Weights of a small transformer language model.
Size: 8 layers, width 160, 5 heads of 32, MLP 640 GELU.
Architecture: biases, tied embeddings.
Training: a variant of SOAP for these matrices, 120M tokens, 7300 steps.
Each number is 128 + 32 x the weight over its row's rms, rounded and kept within 0 to 255. Layers, rows and columns count from 0. Numbers have three digits each. The size before them is the row's rms in percent of the matrix's.

# k: layer 2 attention key, 160x160, rms 0.133, rows 26-36, columns 0-159
# q: layer 2 attention query, 160x160, rms 0.138, rows 27-36, columns 0-159
# v: layer 2 attention value, 160x160, rms 0.128, rows 0-31, columns 0-159
# o: layer 2 attention output (transposed), 160x160, rms 0.112, rows 0-31, columns 0-159
k26 107:128083172127090131196092155109125067135080106066172207086109041073132127089124108137100113166107141161166151121153125131088093148132131126104046119134141089097132097150148171150101162118059173136168157136127122159078128124172151149115119108123151090136101115114116075147134158088119152158118119120135168112108077118095078087129135174149109095138122175171167170116101122168099096158058111207171132161117132105135074132140119136081130129082129144147099122080114129121129092166132218
q27 113:118155058180135145144115094199124153138124139117171106171169042156132108102124155102132138094099122092109141180060093129118111096069117085184117068108136129125139197103128125169069142134163157110164144089131164135172123177151117132181137191114116140156097113148180116093122096168083139128133198164125083093128081097160161129169146085060157148100154105134114104123109122154196122100147137149151128074080140126133115119115119147099079149136078138163155098119157102161198156072097113
k27 113:151145045101180155125126136118162141091138072162078117168083126161156068128158078164114135102098064082100105136104070121176098129151157131157098196123095158099119158146145117126180075107149143102116152132126144129204116108138131177139082143138061084142078092153162130097123147131106146142074078171168116148129113065129110114147187083133174116159093092166108061106145139128107167140199140098150143107157181165197181134150105118151155134136139163176133129143150108163095119122131147
q28 106:169131106128154090097130088100145103131109156090117155085080183035123083176090105145120071139113135127146137165142131126113117208149103154093106141144137105181151069147132104124135152106176200154135117155130095114104187095163147157105123086110184120092183169183066110078130169104133098066144091099168122149079126148145127126110126068114095140098126120165168114110118117121159099105167103098136177149092162081087118153132096141148121139135163169181101171149135147195195156131184138
k28 091:114128105107182131068124168145110169156157150159064106143149184161168131193159092096138123118158157116081118137152137092173110116080101199075128133076097185094126157115112170079146117110137098132081116156119179193173134099079097172099091145102151112131092155137141104157123080185091111122125129130119056171099145146134136126125106090114157124097121129077107156113083125097122142120134165084077115087135111187118166128111189106181109143168179095157199158157108113091132152101111056
q29 113:154124163124097154173095144109130143138102075139145119164193078152157189100196107139123116148144079135093138117120124151178109185112130133176150157137097143077086113141121160216161089149077130146169188111129156139158059139140144087096113111148042175124026111142141137198098107172081140099144134143133120097102158127140156147097095136155146093146171079141171141114115066085085101104081161126139127144167132142085086115137103115109164111126104127125069109103128079087118109137095154
k29 093:108141134124110169158173097139130130135165137099168151103141111130129107061112148117130152142080144193184189105096127177127142117174138057133174139182103072168167136112160092149118116106116120157156117053157084096074101153160143133135165146180081137130133121163175082121106135094140159115128078079117183121140105104159109139149191151113128131148093127178141101118117128159164121121150086163179203160164115065205122139128123152103127130115070159129067134075115185184113095096131182
q30 118:084129139165157104071151120102164120111107176143100141103101184123181130157162149134145153113164159177137116134102130139131054048109144137057118139124096157183129099022174133091123054085108087089116108131137104152161140128102126122085176143085223111104071123170106082091127094089134120169187164104163091137129127113130134172166158087163129146139133120141138112101110147178155138155149135127151131065111097148123132134124140108154099189133185146087132130142163150143140189075142094
k30 104:172114126132152088057131157130126115144162139169089087140124152155127121178117071161133109124116133088102122137148122059110166159058128240103133108085130212021133122184107143114144140089161158149136148194135153119155115103113116152154122131135150113120125142130126113114124151137119130107115123146120129184084118151105167102120082126150078096088085147098124145118125117105130125106095161056072095152109139180112155099126156116186126113158163078166198118214111098087108164125130075
q31 112:153147126139130104117195081143182138108148129103116146104085127125094101145149120112149082126098180130149161131154100135132110105134188133085203116077114140155196067134148126141113099101148085091195080197130103106142151099181140098094112037145085134135120152143109127118153129094163138144081089140108191108110112164118166094083140066095096144172123132132157128162098120132113077152123113102148108143048058106085173138093194171132088081116181160133136151149122127111126126191176110
k31 107:164113079114116084063174100135118147180090184165100103163142163111181191200136102087124173136147186099076095179096129079176095152079104155129129115112147165107109113144099131090126158165142161106098137107175113154158114135078111142108106173105192114100157156159114128151152158193130163094166130141131126173157112159153143153105081100128126128105145144030138127051153115100146138120113100063062124147139146114121119120128171128143145154134118128091193129160139072132148156102122058
v0 097:127126119195120061160072088123138161142127174090136113177151090132090112062128127106083109203190106103169145152177123134154107137127171168106142100121126152124146091107150124132134060134133140188113118132103115104128181101072107087112095121189065090143099103172109085076125129118100108139136165156077109133038095134141126071125150127089072143114112121087137160127147190178150151164155097142111106095093118131088128106138092177073149113160138141094182144087128128170074109143112188
o0 092:135128062093140155146181152110105087126103106113186116142078180136176095207119082109189111114136072113127116135062114108107118109074069082109155144145070140198106142092151057115123109119140138095173095163132139150110132133191170130148072182124141155091082121134102144202197187165174137074107157117163134112205148144115109163183108112125143167125091149143067107141150136151089087160125134137103103107121117144144146118118150165148119122152095131118103100122115159113113115118165068
v1 098:066106097143100074081088124185091180102100123091116088074068145121196129137119145120148094119102132112088067114134176161106146088106171123095149102108099069148072174083185110148131097131135112132069119054096125121139095128125129161114175130136091086197194083099138162129178137125118124121096159114111137130082159089139169147087097136137142150082153172112178157156159148155120128127135164119137044136152137149111140135145126160136093101133058106093098100159137185132112161137133057
o1 093:165161130162133157154130168087145115156155075116160198193161130178054168078144086114105115159115166125127151066137123061159072120097090152117108104137138093124151119185100141142185108106180079130169164177140117152162095112143094090138168145161138134110065076103160125132141119183099107133098130121174086143171125115029089138155157109096056193157096081147100124104149137102155091122106105136112131127116150157180099106154139156128166115107159159136106128083109093119138117096117182
v2 093:114092140143124052112175169070134129117140184144147128132153148095140176067130158120170103168144098098106095171117150149047058064130111234101174131151129173164159123122141169087112102136142126089176140113122114155112127174097119082161088136172107099158107110085149125161134173061126175113127166127169179140171118156137105116141134177065195092150112105125181158129057134145118159154170117135099089116135118100116121148177101136171186132117106147127115120096164129151117133154110094
o2 096:139161154144151174115066126164149130167125108142107114124163118164157104167111112135104131113086051157131177145115115137203206157074087106122083144109103099115109143131089084182125090129144137133116132116157093128172095113130116153131101136093103150082168101171070127134107156236103088102191111138157147156106170138184150140168154117145108124102187093139084135179159139108085125091103126144137118122151096179149139068113108109104070112113168098097159137034099131139131088128179182
v3 098:154099134194121152107116097127110121123138163192145146126133112115158169057165155077223156095106066095094134160152127164168154150120115113121138123169125142167147192142102087095115133143139175090111093086085079087156125184163163199151100102099077128156167127115169100120202158130137135146117083106199143109100169108055124121110158125181161141090108118074136181160125091139124140108110117110175099165153106115111123148112182130090152091150133132108140128109134141096148083063175095
o3 096:107154134130142083127133185098134124140094106116176139102095147089119139141094123085065099155086153172129164120146106158153165110103130194124103143084146151123131100097179169124167125033117102084145182136130124165047130076151100068093134146167130112093131147133112125200104072127155091163076169107114168124166111178162134143118129098093079144161099163143125082127126110152110135111157086130138193102116095176134148125137130156166120192171092096124088087108141161143081134185121216
v4 095:088091081112104171159128139138080152108103062127131094185138132170094184205104036142148139192146145135110102121123130146091096126101131133157105188126131201125132144106085111171112164115109135100096136095146174141182112185135147123107050146125139092103150111156094089112130146079139113110147130112091143157108087169134101151197071172086097145214123163131132143128118181094168110136125120127120123104151161112108150094139183162098118127127131149169082140089105165205103164129081162
o4 088:179087146113133120143170115126115159120137131115138152108138121179107171051163175143116067099119147178086083124110080120154174102147159078125133184134161057157161143110111119151171093151209121125131083100136066086147112096138090145114178091081094134106179129145166161183166111123164136143082122127197159132156120126107167140067170117144158114107131125132151124175172131130085148199059145131106072161142134092143101153088097158138153112094041110104166144100080125111099132114131114
v5 103:180122136124087078144102044139105148118114089091119135139166119122104089145182116118155164147166152192147105117111054107139159138144120133169170129116087101100126092131180120159154122138146052070085108141131190150149115091165121108153168137169189115063169090120102127090108184170169154164096089122136105151080093144129143090032177122157104114160159160128154191144116131131147175065122146123135157167174152100130131120176143144096177173134086127135156127075119108174160117117122120
o5 093:136109128119196169112161131112171107162178188104132081143130132117130177155093171098099070156079152097188096122094079168094130110123124148086067181128118186112118131080096121109112164099170152191175050111123081164083168132054111154115126125102135194199128133107162138060143116092091125150100200109089106100135155123132134173185136148099144108146135111118142144115081122109065090170105163142100137121134093172115143107100121102167090131138152121155157115147120120086164130100161113
v6 098:112116104120158150145088192143126164138088107131098144106099150114096145112128116150108170118069160097134127061109123171020173100112117133118175095116139046157134115173130114143152133106180172146135093125104098155163091175143108137163117106109125158133120166081138144083050106116148140157105129093184142127138146097126139126086100127195177078098103141128118101095142137162156139065102133135167051146138102202160125207121090164120113090164098143147099114113155165165134108138120040
o6 103:106116132179115124114106122144151118108139152135148136192192112131102118152110104139101093131154121145147159196125130104187105105133086114143118081135110156130096128074151147163159147117074122139098201121168063097088139105127180090148191140141088079140179130169161156206111145161135144103121187158114129131129165132158166079151114079108094137162137105041115159153125086126116106120098118165130137170105118057100139035145184107100112143130175139076140161152060104099112167080136082
v7 103:080136142132139110125151116108135134144168100134158179112171107141123144106132104094151149161145137186137128088084077147082083144094101129073081143096164127155198146144149156117144158076131077098080159172150099167054070177155096101156085127089164092161147182149094096068091143104097171086123102163089112126109165128139109172122113153107187142159119153131146088123083179037126116137184100171125078153122173166167109127137153162125125134173097155106183115150140156155096119192149114
o7 091:207183089133097174133099121147088148106095106102173074184107096111124131174180110102118179115127214151165114139152143115116151097146110147154124143129139114104121150162131125124135095129089170159166060045123141085127153153079165094133187120103063129157098110102165112123143154135186121158148102129099147180160140190154161149181102106135164086089136100165086114136143059126202137161114114105114143144173062118120133125136108101138105081085101102166098110142127163089098108068140166
v8 101:094075150143024110179183130075154128142123165154108091172091151080166116144121130085106136126130113143131115118106107195159088101134185118148125139140196167161099186116090092132127148130153154116174122135142174103096115082080132163144115166184131145105080128151129124137154192170107097097094119163121125132148185160126137164201111075136195118147121169114167097115072118100172062173106120168105087194125129097121121109127139117165139138122090153102112166156128161146203160119104132
o8 094:126090179103179096122097178141140131136148090139124144136144127162112130077131123125109177130154137118126149120150138110118166141140083123060125124147104113081188125174133152180160079112127152154099099109174125098136087137170154104152105095142100178100194120086137124141090106105043180127159152127165167116157000079150122103126159152135084158098118128093102097113177146176069190106135164164148164123139153132079170160111122129113119105113129113145143062128149174099089195095110112
v9 097:078158114147066066127135130137108137089103126072136076129092108099135146161138111092093194141168101089097130199158143134119064084109193153085102120137179127099109143134145130152160086106114160139103075073116151115111147137099105160153108136118130120149081105151163112118099155172118115118100156153086197100137102131074102177135102169090200150187070150128171106159159182172144137165155121120109075088190114150176126119162129153138158135114070123134116170082145162168146182105102078
o9 087:090143134107154171139114132129143159135137134219107150109221118181116158105126097132145085124107196155173124056118075169154106110116112099090128139061107145120163088095139093156083118155129118069095134145097122188179081128179140132096123197175133171117126122103147105148075140129111178062117114108188086154113148172147130105151120102131118119097146162119151155148072096059121114133119129130180092125125121128089093126168173076124139094103127123176152135167136187110106114059132176
v10 095:120135123103082072074119154122150107087081184105109168108131121134131109099132142098152071110110054171097117135124151131007154115109188211116165084141173125123115133088125128143162134113101203117075124124129168049147105134109088080113131108134140113145101084136145168170119186140113120115080139126113151156082126061143129108148129129123197116112137177141170171107111100216186128129169137160091128118148100115144165108145114158118203162130107111125158153115148120093142121122121082
o10 091:124119099134173114098112179152128178140155107176167092147133146098165162117138093105083167130151167139157115100154085146239117163110056056138143144124093126150112140136093125144141159130157078166181100097087135176112129155126135177137120180149111097101135124082115143120166095168070096110137145129079077129154093035095176142137099159112117181112140097157137126195082160141068093135146083211161136116141131135104083113090093115094109117110137110143141138115093176152105115153076157
v11 102:088149142162089136147189119177180099144096135118072134110065139078139083123114144084191181186105047152171056127176112135114105158114167124185124085174157130116142107122093152198143128171127200169105115092121143078163120173116136087150169166094104084094062112093184098169138119143095127084146093138105096151112137119119144132072107153158148162118127145093113127110154171145177136102094102080144145129152148088156142133100140081101108146138100143171118129125093142078142123124114060
o11 090:121099129120175109101094194086114139093153124096105112166165162159162139139111115122159055060121180110163148085120177101113142168170146147069112173116120147098084164114188116063097131097101057157164135077133150115121158096133108192121118093110147168091193160130193133111118091121134145096098100126111110169135089120104164155141074153123110195073177150129126142120088076109147117102151130178116069137120110127099159108131168152140157126120160102135155126191106091132114088175116208
v12 102:176090143128140158089154198092107105152171177121117102088117134106119143058111167140098071142156185110113122116116111132149189130145124182162138108126088140095110176134147156090187109094063071213189110127068157120138170136099156134135130132111173136120160129109140159130166128109108115105136145128187152127161128126162188123090092144079096063106182100128128120177078094163052131114155126153109147142187079127106136078114074124117113117109117106120140082080077147084089101146097111
o12 100:096100114092178080162084179168160103101099058098150087102077133164136123148107136105141141074117100152146164184164102139134108085115152116163106176148144092103076111063123168136097090121176203084070101121168098186148104116123130123170115165055131071143151121136114128108152155172158128195103121093111072133082048107158112163150130124201095134139120143097118091135139145147149116148155133137182107114089182074139129162131155134134110171116167140130136137148160089114203130117139111
v13 095:162109135115150145093149130104123080164161067102157110119109103150202155098135157073101088159092094132107116142123144133110141141139142153118176096093056120117074116135123079137162095120079091135140153168075215078049118175153134124123093131058211130104180123082115160144210095067120121144125091067145200113113121107158150156113124188183122114116146139136152141128159189072098128140102169146084125157147165106160129086143162095108131143118114114125127093153133136139111128155101161
o13 100:123127097158177108139135126160082198133102114124084118083128130163136121127199094159110148137106145167130101121110099154142130137147142089097054143099176128128139139179146149144120098143143090096066097106159176195133155093087080123132139123095122073137127144121101116135105089202116121144104158125074081115172128179085146138123136069089133108157092107046194219163125090122191152114128092137094170133133187195077153150131132188170114127154164133148117100140105117098154117106148083
v14 096:146073155072149155099127106107109138079106130136092132051164119181144099122146135193128082123158171151132118116129097125105170115137112123117120153109043159133143148100141143078119146106132095146109127123119113129148130134125181107083159145174127172175183126126138135117200131135136156146128127088174127132217155153154214164081105131085071144123124128142155187180178076163127127074198172114124076118148085128105123113073086137101143050111092088119117082176080106142125106119132096
o14 099:093152189136133129188079132166154132133126126087079103210101119076042127075105141104114151106060108123028117084134139135123130135097158153095088131135084133125108148142164139128142113128152133151141094107082168093106097129148072136128124116092148104111126120126136075175095074150144088139134138172116123175098110137094076126160130118178195144151094067187083119132093157125141168153102131160156138137127205143129113123156136104116126209152150154171128207120143111092161178165148134
v15 097:159157217133117145185128131124134137053068164128134136121158076130183108102129138086164125119121138089100151132132136099123158079135209154168141117135088126121106143144089096172144095102116164106080083104141119149108080102132124077166138115147155127143135126130161198140111132127124106175076155102093132090062066082109155088124135068119077162074086073123109196130138116146128129116120102094210159074139101145080093123118149102134124049114184125097146149135108133146152149067164117
o15 086:072137129150097074145128144124152163147109131185140109119123194082127195112106111136148146156095076173156123203142112123119072157108085172125066082106137118098158056112142119070127113165104088089190118141159044169137144187102122120089099136093132185130088146133138113124120127120131112036107101151131076164182131152122182127099110115115144130169159144137104122152102122150154118126101092162086152137166128122148211133097114148050143152144100107136173141140117164148182116131090080
v16 102:085114076139129093062156131176119151162132129129172065081109098123228117136142104129150113161140125124125096099114161192051127127114097173123103114167103128098094181071092091096127086154107159165118118115175121111068151121098126211128146097117088126131120088109102118110154144118162180137086174170095129133157157123170179115074078138142173161134115160190098152153112148168133121140141106150156105131168109054152140071149152162169095130081153094100101095138127179122095170134144098
o16 098:111151134123172156148124162021079111148175136137088086180183108187059108095151150121202187113112124180098112136096089169173121167142108112133111130136153153082156075215105135159146133117156143150119099115135117126176127126124084083170124157174136078165134114157145132151156081157125141073151107117114139103138099102059122128104130110120098141140208117120172069101115101168104119129117078132143141119090105165136104154177153118136132145108086102152123121104150041115109071130104174
v17 101:122159102153102156161178100124135156097186084164112148193106129090094145193088118109113105100062163110133081102160130125173152119172119118137106119141124144158144119159101164155101128172143141055107116092171113146144152133130108208131100134109102124096074131070183085179122123162128177171144068127159173132112151130101117121146132138209114201133127143136060112136099085119121147109116115066215125095140155162109078161110114103139105069113132183157137136094132123161122065138077099
o17 101:099081180134158161140107072128121085108160206139134063088139139140138101134130165111101114094212122132065179117104112087115119127093105137124173111124192129075138199071115138097097106083102127122186121171109097054112138140134115124104154115139165113120162146121128147119086128117166124092122134168025124162157104138185171105121138163061107124146113170127202131141129171104102122140106145124104158118105188133163132114140144127134173151143140090125130119186096181166109129051155161
v18 105:119105100176167120139083158158126073118119133150119100061083113161135079126192097125141088120153174133100141187104179123147178159090091142203117154149089095127108038131153176129167134125129102149152135066140116123109096143152152162111154140112130166064135128148174135091126070104174090125125113102160110130161108204116217124147099150058118092169115142170164143085170110124131135125111141108115116146108119132095152182138127077116144180109184150168093132134154143097147147146203174
o18 094:176088114126136114141171140114185164108080177094145125146145131045172116118110190175180136147102126093138099086130140125068085133120199104116188040097167134117138191121081106131147085093149130098099158200131080156096153165104121115151153153123102125130157145151158121131073103126151131105129114146153126134111173129096045188150139099192133075065141125071119142154143080135119150096102080137138132097103153125091089163151127152124177111127106137116192161126127116110083124187119107
v19 108:121100124154084070148165143103100138103184133171168140145177072126157145112152121117107180172139142065092109153105186125169098119147123091120114135104141139129119145122065121122137076144161167125098066096169130150100098113160124117137082099154087116151077164125132130154167099144150125196109124176124133134131217147095148147175189133161144128123132109133111116141052133083155122132109071109140076128183102198065044159133147155186098085099145145087147154136138166186182134107107129
o19 097:101151135107136224157146087106140159116117148105099088070092097170159140169115183107140155119104120176148120100047119116109113124127072146116119136134154129116090145170091131172173124115124109112141136155107107151117148101132136097102141117102137167087155058118181153156089168100103094097178142105168122177140101143097158053132103079097105130117180143176174125086153134177066149155129145147178156194126135050175161134139114143026143126153112100089087113152162177113125107122166136
v20 092:116087137029187201145106155173116121071114116145099157107096132156111039112062098115124071073139140123128079168143136143118174116104124119132170093126119110099132139102163132173140184136083111169137178142095129139105118123125073073180116175153177148063147098105180180119130093197076100141107176092110158124164138162130153168114167112113084110132076148161126120110043148158116133113139087116150147127128182102125158169157140134086121098151135164152119139157090128109129119118132084
o20 090:079155104161105093087102142153073101108160177146166086122178138167136164128171099131127137178115127094128121109128128139112157067160143095071140123163176152146131111130083090089128120136181133092085161111113071148053115151104161133144154122035135160107131162127106115117131146160164096155123139159155123149106128092137135140087123105143161162062111064135176128118175037178133066077147133126075153145097149160108110171101176102136155135098163143107129161124149132199210134122074153
v21 099:120091108146108155079109159147119104168056112164104116122153088080110114171142108107163120116116117123130157099137184176154117122079137089105077188116095176134057167164090098129160111146110120135143109155141153090119199124189092133120122095121165158136121125131118161115117165149160125168047155165125139104146093152092140188140109171072136152196093118194086090163134142116126067164101140145128129083085118112154072108146148126167068133107204127151150160098156184109114199081127122
o21 094:107120187102159114155150071134079157126194123147120124132119177131160170090147175105203148137092144152106137109169097110139116081136124139144139104153095051090187081147130162150161155125153194146083151141164123142081086123133140159060070161147121146150159122179157129173113079070141137087116137094111089149135115140133093101135121083174175103113158061079162144149071131158151153071110164095104141186174116111125145096096130160100129057105113122134118100181111150151093121165071140
v22 101:108164100090157166164106146064133182143154152172128145170172107195119110105141126078131100073102150136076154145123098130088081144108095095110064135148147159159132114105175086132135187106075079187135159192117141144099131173091066160108096118160121169106105149122110104080094068128095118067185102108131077138101133150116113152141136107131091116139125145115140083143073125129139146168127079140024135148120166104173134101131101155081119117179120193144133130148149112127091119180148184
o22 091:120124165209073113095144141147123138123115137113137101152112140057098166163122136132189137153094120148184073098113124144194135088113168143158183124153130066128088150086069146109121068182140166134113043149146165118146111103186144095143171135096147077090163113157092174104140172125134116130145123139106218125153121185134115110090129133117139122121108073125118109099188123149137075146185110085113130120115142155054126119112087102216117126100139114160119098185142129160142134118092083
v23 102:141165090101111212074135115138150139142122123154156153196175077095136166171145101139158207132125151124143152170161121176194091173148139156141098165153131109133086124161114137114126134170128129080145146096133073138112201109165170174115152157125109112065070142114164063123077101150106119073171130107111087112132125179117093086150093108138121151161110054141124101118147133104140134143127144131152176156071195107082162180111209142081134134096092164106106090101122111136113171117131149
o23 104:148115188127110062128155133160175134103055146126082142095155171102112134056133102124117106191117116155125196122098121114080147116163126128083154125141131142127168138135120083120092093130126124137143132172081180107173170109106086090146115158136092167213182162126084144108165139112194120177116134106144151198055087100097138164109124171163150089177118224134116171132094117181096097102136108104080080115149074124121092147118144099176124089142135124080140100170129137139114107112130129
v24 109:189099098138121158172066167147170107135144136119084160188158178127111163107123070141125188115088127111140175128114102028234097147146096087134103117131104097130112097131112088171147174171133147102136138121118178127169181140169173152166124165144103139126133121133117134123133079122097075129147122117049084086090089140183101140131149171123084138124129115156078101066128132133150133103070060112095130170120121135139183178135162141139105149157127144129148131100097138134201114132169162
o24 106:146168174139141048088181123103137134097168129117154164060122114088127088163073109166127075173101124148212109115133135162064126136179176145134129156179172151154148104116158102169125146089094120118131097145165131108113058141131123071113116109116081111136074104119131103082172180146189076136106143105166169132158149110106176105074084144159124107114093114141188126190098131139116118147127146129164108084168150164115134064171100137096131107120175136111098085183084115116115152180146091
v25 104:071138129132159153116130097126111072196087167144118149146099148170126089098133149102133142138107120161147080138069112163127096090091139075133064153126168084230093134148139109128095107104068103148120126190130159141158143097121146160052094159124093149163113121162121089138097131142131124099105150168124144159156075135123132122187091123095108148127137125171160098117133123118215134177087130092103155163126118100169117099172204121165125154180131167147092146158093103121070191127067182
o25 099:118090166159058139072131134100159108096104065124114087145121109140129101135184115108199114158149155103164110091160104103108124125131144151164101129142107134148157158184083133111163158117113117087068134070187099111117125179170086126175144143156146118128141091089149160113148078082072099151137096083111131124155144161097132147085128160119116118137151149123069138215135166096071179081134118178103094156081125182116151177112128199133133094113146153074147152137202165142147124071186108
v26 106:093134123107127143090176140135160145144121121124094127138074117120060082140073106193128144112153126130130129115104117151143186152135146072141156133074124086102106123072134100141125166191147104138157130160126148105176147125143185135135179162051161135158152100112177138170176130173143050108109169074169119142147132117129144128101121185103151075119145160122122085128177107134173104075101150074098105163144110117136228117144113056096049104136145121145075183112096139132166095135163083
o26 100:169150141163125083169131161161090109093215144141125155147149115185144091094142143149156090126124173157143144157140169087119134148057165138124171128123097149145111157143167149141138115116140172158087114118120085188064208125168142131107118123134141112100138131127088083100062109091128134150099099138116085116078059108106139122128152140180110087122141071124107139122180099077097171190111069161133099098093195115183153100125135138121186090132129153109090095075094162089083146162075168
v27 105:080130131122110093085075139118091134187120115151127145032163139164145099214165133152141039091129146139118131151088166163110129138075150130148118145129143202138141134111153156108099118057099112102163153101114132137058119174136133115133097100058197099085160117155138138166130109057145150113149098139171201146145095116105117142095099100106149147192120090117138138155114147147118088160134171193131117121158153075173096108117077114138138153103137059106158122164139100104106143082144159
o27 095:174074037124125121116137132145141130140136118145108140161093108124096172066148140131120134144149118106077095094099086112122141128133066120186093156129092025107134182131101119210142133172097124098116115122164161171112137078082105174137087177108074136147175168112150082084126099135128150177112142112132100110165169169185134056132136135154104061084146186121110095109134098131118147134156135102142151145162123185125157158134179145134142171141149147149120219102095100189126123129097138
v28 101:160104092103106163166106165089094105086167163148169182139124149087099164096133097142140159074097117047148129069060104091131161120156058116102177178052084091155092161139124150116095118126177120087104113124118108133161113132190150155115121132148118126087150164112178166153127117108133148177157102098151139102152164144117133146155101100119128093109151096153092138105092095134115100051143145125127122172110107179039152202147175159155142136125093130093082082081152158163142105105175118
o28 095:126126143180127109099183144128124145135145089153202080103151080119173108120111098122085124191124093151101196200171128116096078129122128140104131145160136196156173127161135163161116106091150139097117107161136140096067124093048075164114116102172123135124128124158103134096092181136153111158108178185096169188124125177110122111075097113149087122114119117098146090091117150182135211159083087083135105109089171060167130127105094090110082164146151132105158170165127148108119132096138121
v29 102:105132108172138129073106138159132143084141117128115123097094060158154076146173123155160233103122173097089094129168135179107149087117138086146068112157084096172107102144128109136138150091126092080151150143101089153148166059155189109110130132087127129131110117079160107078122079129098159129086181143133106153110115096114124171068082110149165153157152124179134179160126099171129181157162158115158141149170116141126170150168181084160115115117089096182077120143124127093069169129179095
o29 100:138180123114103146166128150133140116164150135120123099135119143124097121142133138079166057133168169150161113098150171150123094200108122166131091159086146150092196136114118171098129100121161115138131080115139130131091137176148090107081106138145087095140220122102086083168119127156150082100188117114136131109122162135086105073161172115121080137159099191044103112061181110123104066083159129195071146146153091111136096116126109074121164115146188121097140160190134113143163127109127187
v30 096:148083136137066076144133162157105128053148173143131127157146144124128134039114141140107105128099059069125098168171146149089161132153130195111134103139156142097089115155114163141169077136102097129161155076140138032137109142046124127139129128131170122119118120122126168144178158112142099089097173147105109134102165062103105114118141127183179138102123110118122167173082132152084164100179133089147132152113087146084166060146079163160208181112069124136117126139159151131148131089132119
o30 102:099073157054191163111150134155107150202151135134164074085101071145147089161180110131123121103142108181156186134116073141166135100102135115085170126136140096119140105108127132052179185137132134108140132134121141164173155105162129068096145129156112157137150147053101098132135118157180155154137136099073158134143152083150145177150128139067055136116121148161084090129151071115130116087135128132130114160118159127114118173103117158030065104170153169145144115156063145091148140146129115
v31 112:157152098099109152091134081183168129077136063110138088092118139146139081147106073127095095119068180170198143127140158125169176142136118126171121088108122061114141151184124175103152155132103079167118127107148167136175111114133146116139166109110147146110235086077138083126128094148167104148171124065136161139109128133145129091114149164140122094162168106141064167133157081163090133112132189085139141082144129162157163084125135127058124115095139094141103109099073052099115121111107151
o31 100:169100130165132132135110179113092125129157159086141161090156160076077079108142127208159150153144160128061123091118077167124129186108168092137115168148154203139092102078108084160129061107116130110097155177099139166106160119160161135105128164108075109166095144113132142097135113076069145154099130202110134082183057119090149163164115082128144099114123156180142129123140165074218092145093137155086143142147138102157101107119152086126055140149129132093117134132107124173131155131141128
q32 107:108199158108125073123146123122115134080167082180086041120135140144126121149156158164149191082117139176118130079145150162091135147132127159106126071205149087149061132115126160088094092077147116091086140135129139165106152125074145120088096161128139132133107101132136126101112142152181159111125108076085094151085126104131118172196113173122116150140096127069116119114161176134075125106155058155127210125089143110068111142063101124117094189105140155117110114158160142099157145168111084
k32 100:077155096160104146168077120139131117122180123113084105095080206125139136138164201163160145159141100140145129120098115161089111145177165084127117167130068112079101179099119099105185081109113094122129066168122111091118084133153120138133109078169104110135182191090135126100110117119117093124146142146183120034148085092214105174169138162146158079128130087121140130130130121146165114132114165118110132169129147108088124172108112175184182148156141134154126126120102169182200091114159126
q33 107:127139052101111128133160138137135173130089134107170143123181103114131155104203120044123137106167122149131134112140112156145082083162194163120087188059184091108177106150082118168163126115134134066126102115111095182119105089121097113107160170080108077111160116098109136173153066144138146149119157122132145138146080101080110196080146110124045122144112104127123145089114055095179170118118151147107142135112146163163122136115069191099085106151135131179155106142128122089139097170155150
k33 097:134075124162189095087167120134112138160124142178134044146122176116188115161110039092123102133102142094124137151127121110165100134084188208116145123107098137094141176182096158110170088150155155108144119202088081153223106119123123146154126164104116094109098111100093099080149079137125112116138135145157120151119118141134162115135061132169113077079117136084097149074099133151181165125084145091085100105118181180123146119140180133143150147104111103154178132182157102104128157125128149
q34 084:120063092081143123059118181118154105107143134116158119140126107138135155116117119117157080129143106111130122121097122157154140176098125106116099115057123174152206113123164149106166142113069108172109119125091090091157120112096127149124217101090152163128164121118067121144151111138127191140097147140128139062192084119121147156068159122085085129105109141065126081141151095095154158223181125108108140194106145113160102173154152170076104181126059147161160067128088120127138118119133155
k34 080:107201174108143140133048111151122089104131145200144113133163180126119125119142166083133104121152131160126101109080112181137137155091141118119093116183137093138100168095177115182093055115104119095101145099119130069165048106067108083159132160107100117145125151082133182143079117180165166127115147206174129110103103121141088080152119142135223148161091096120102165148118142123121182140116151132137110168159076102084157092139107139116159146107155161145143062087111139130130103174158142
q35 115:146147097096107141145032102133110093098121132136046097120130160193118088131188169177125112134204163101094148073073172098116149126194159126096138151146144125196191134095118071167106157104132089176105180103149121129097140183154133067100126096134082111162129144080169148099114115068097112136112104141122112115112112130156102137142139125056149182121091135108107060129127103105109156139107144126096107169158123148139088069134176111065090134082153134121164112075122129128153144120161120
k35 117:137099172132152128119161111135117134174148139111166061103128135095091096110084056121131134154132140138158147105159145170127128173193141099138120125144113122139109149160133135153102068110148135134139133095084146101124155100147074138090097146182081092127124117050115137088090139152142165132083148104103087107164165107185131154124131120136087062186112111078110203097076127121152176084130110176106143116145151069109173173130147212139188122148061211140108142185143174132105084149176137
q36 086:097132078130134132180128113140146126118071036089127136190108109153137105163139197177093142174094155121095136153204125082129132079189105139156106137123150147122131133115072095151114150106160161098114119106167135122093101068165124133073135127128142102093123137094222164134117058124131010091149182148141074142158140102118141135124063097181144143098103121148077082094157130153098151089085139142160088141130139120123155102130129112156110131129179099153133165102137138127141129083180151
k36 081:195045111137177121096229125117091189152149121087113115066117084083170135131058054162114127162099098145155158167181135117103152070145123143143164102067100128148162100184127141075155146155125127129155100163105119170135191121104155142132119133106161132126095116156174086109159175145098104114128096082100120189140177133105090135086180069120115098151112148136110138106099120117154123135136091140090146119108166131129135146078133130164136072161096140108151197170145103086103141106112088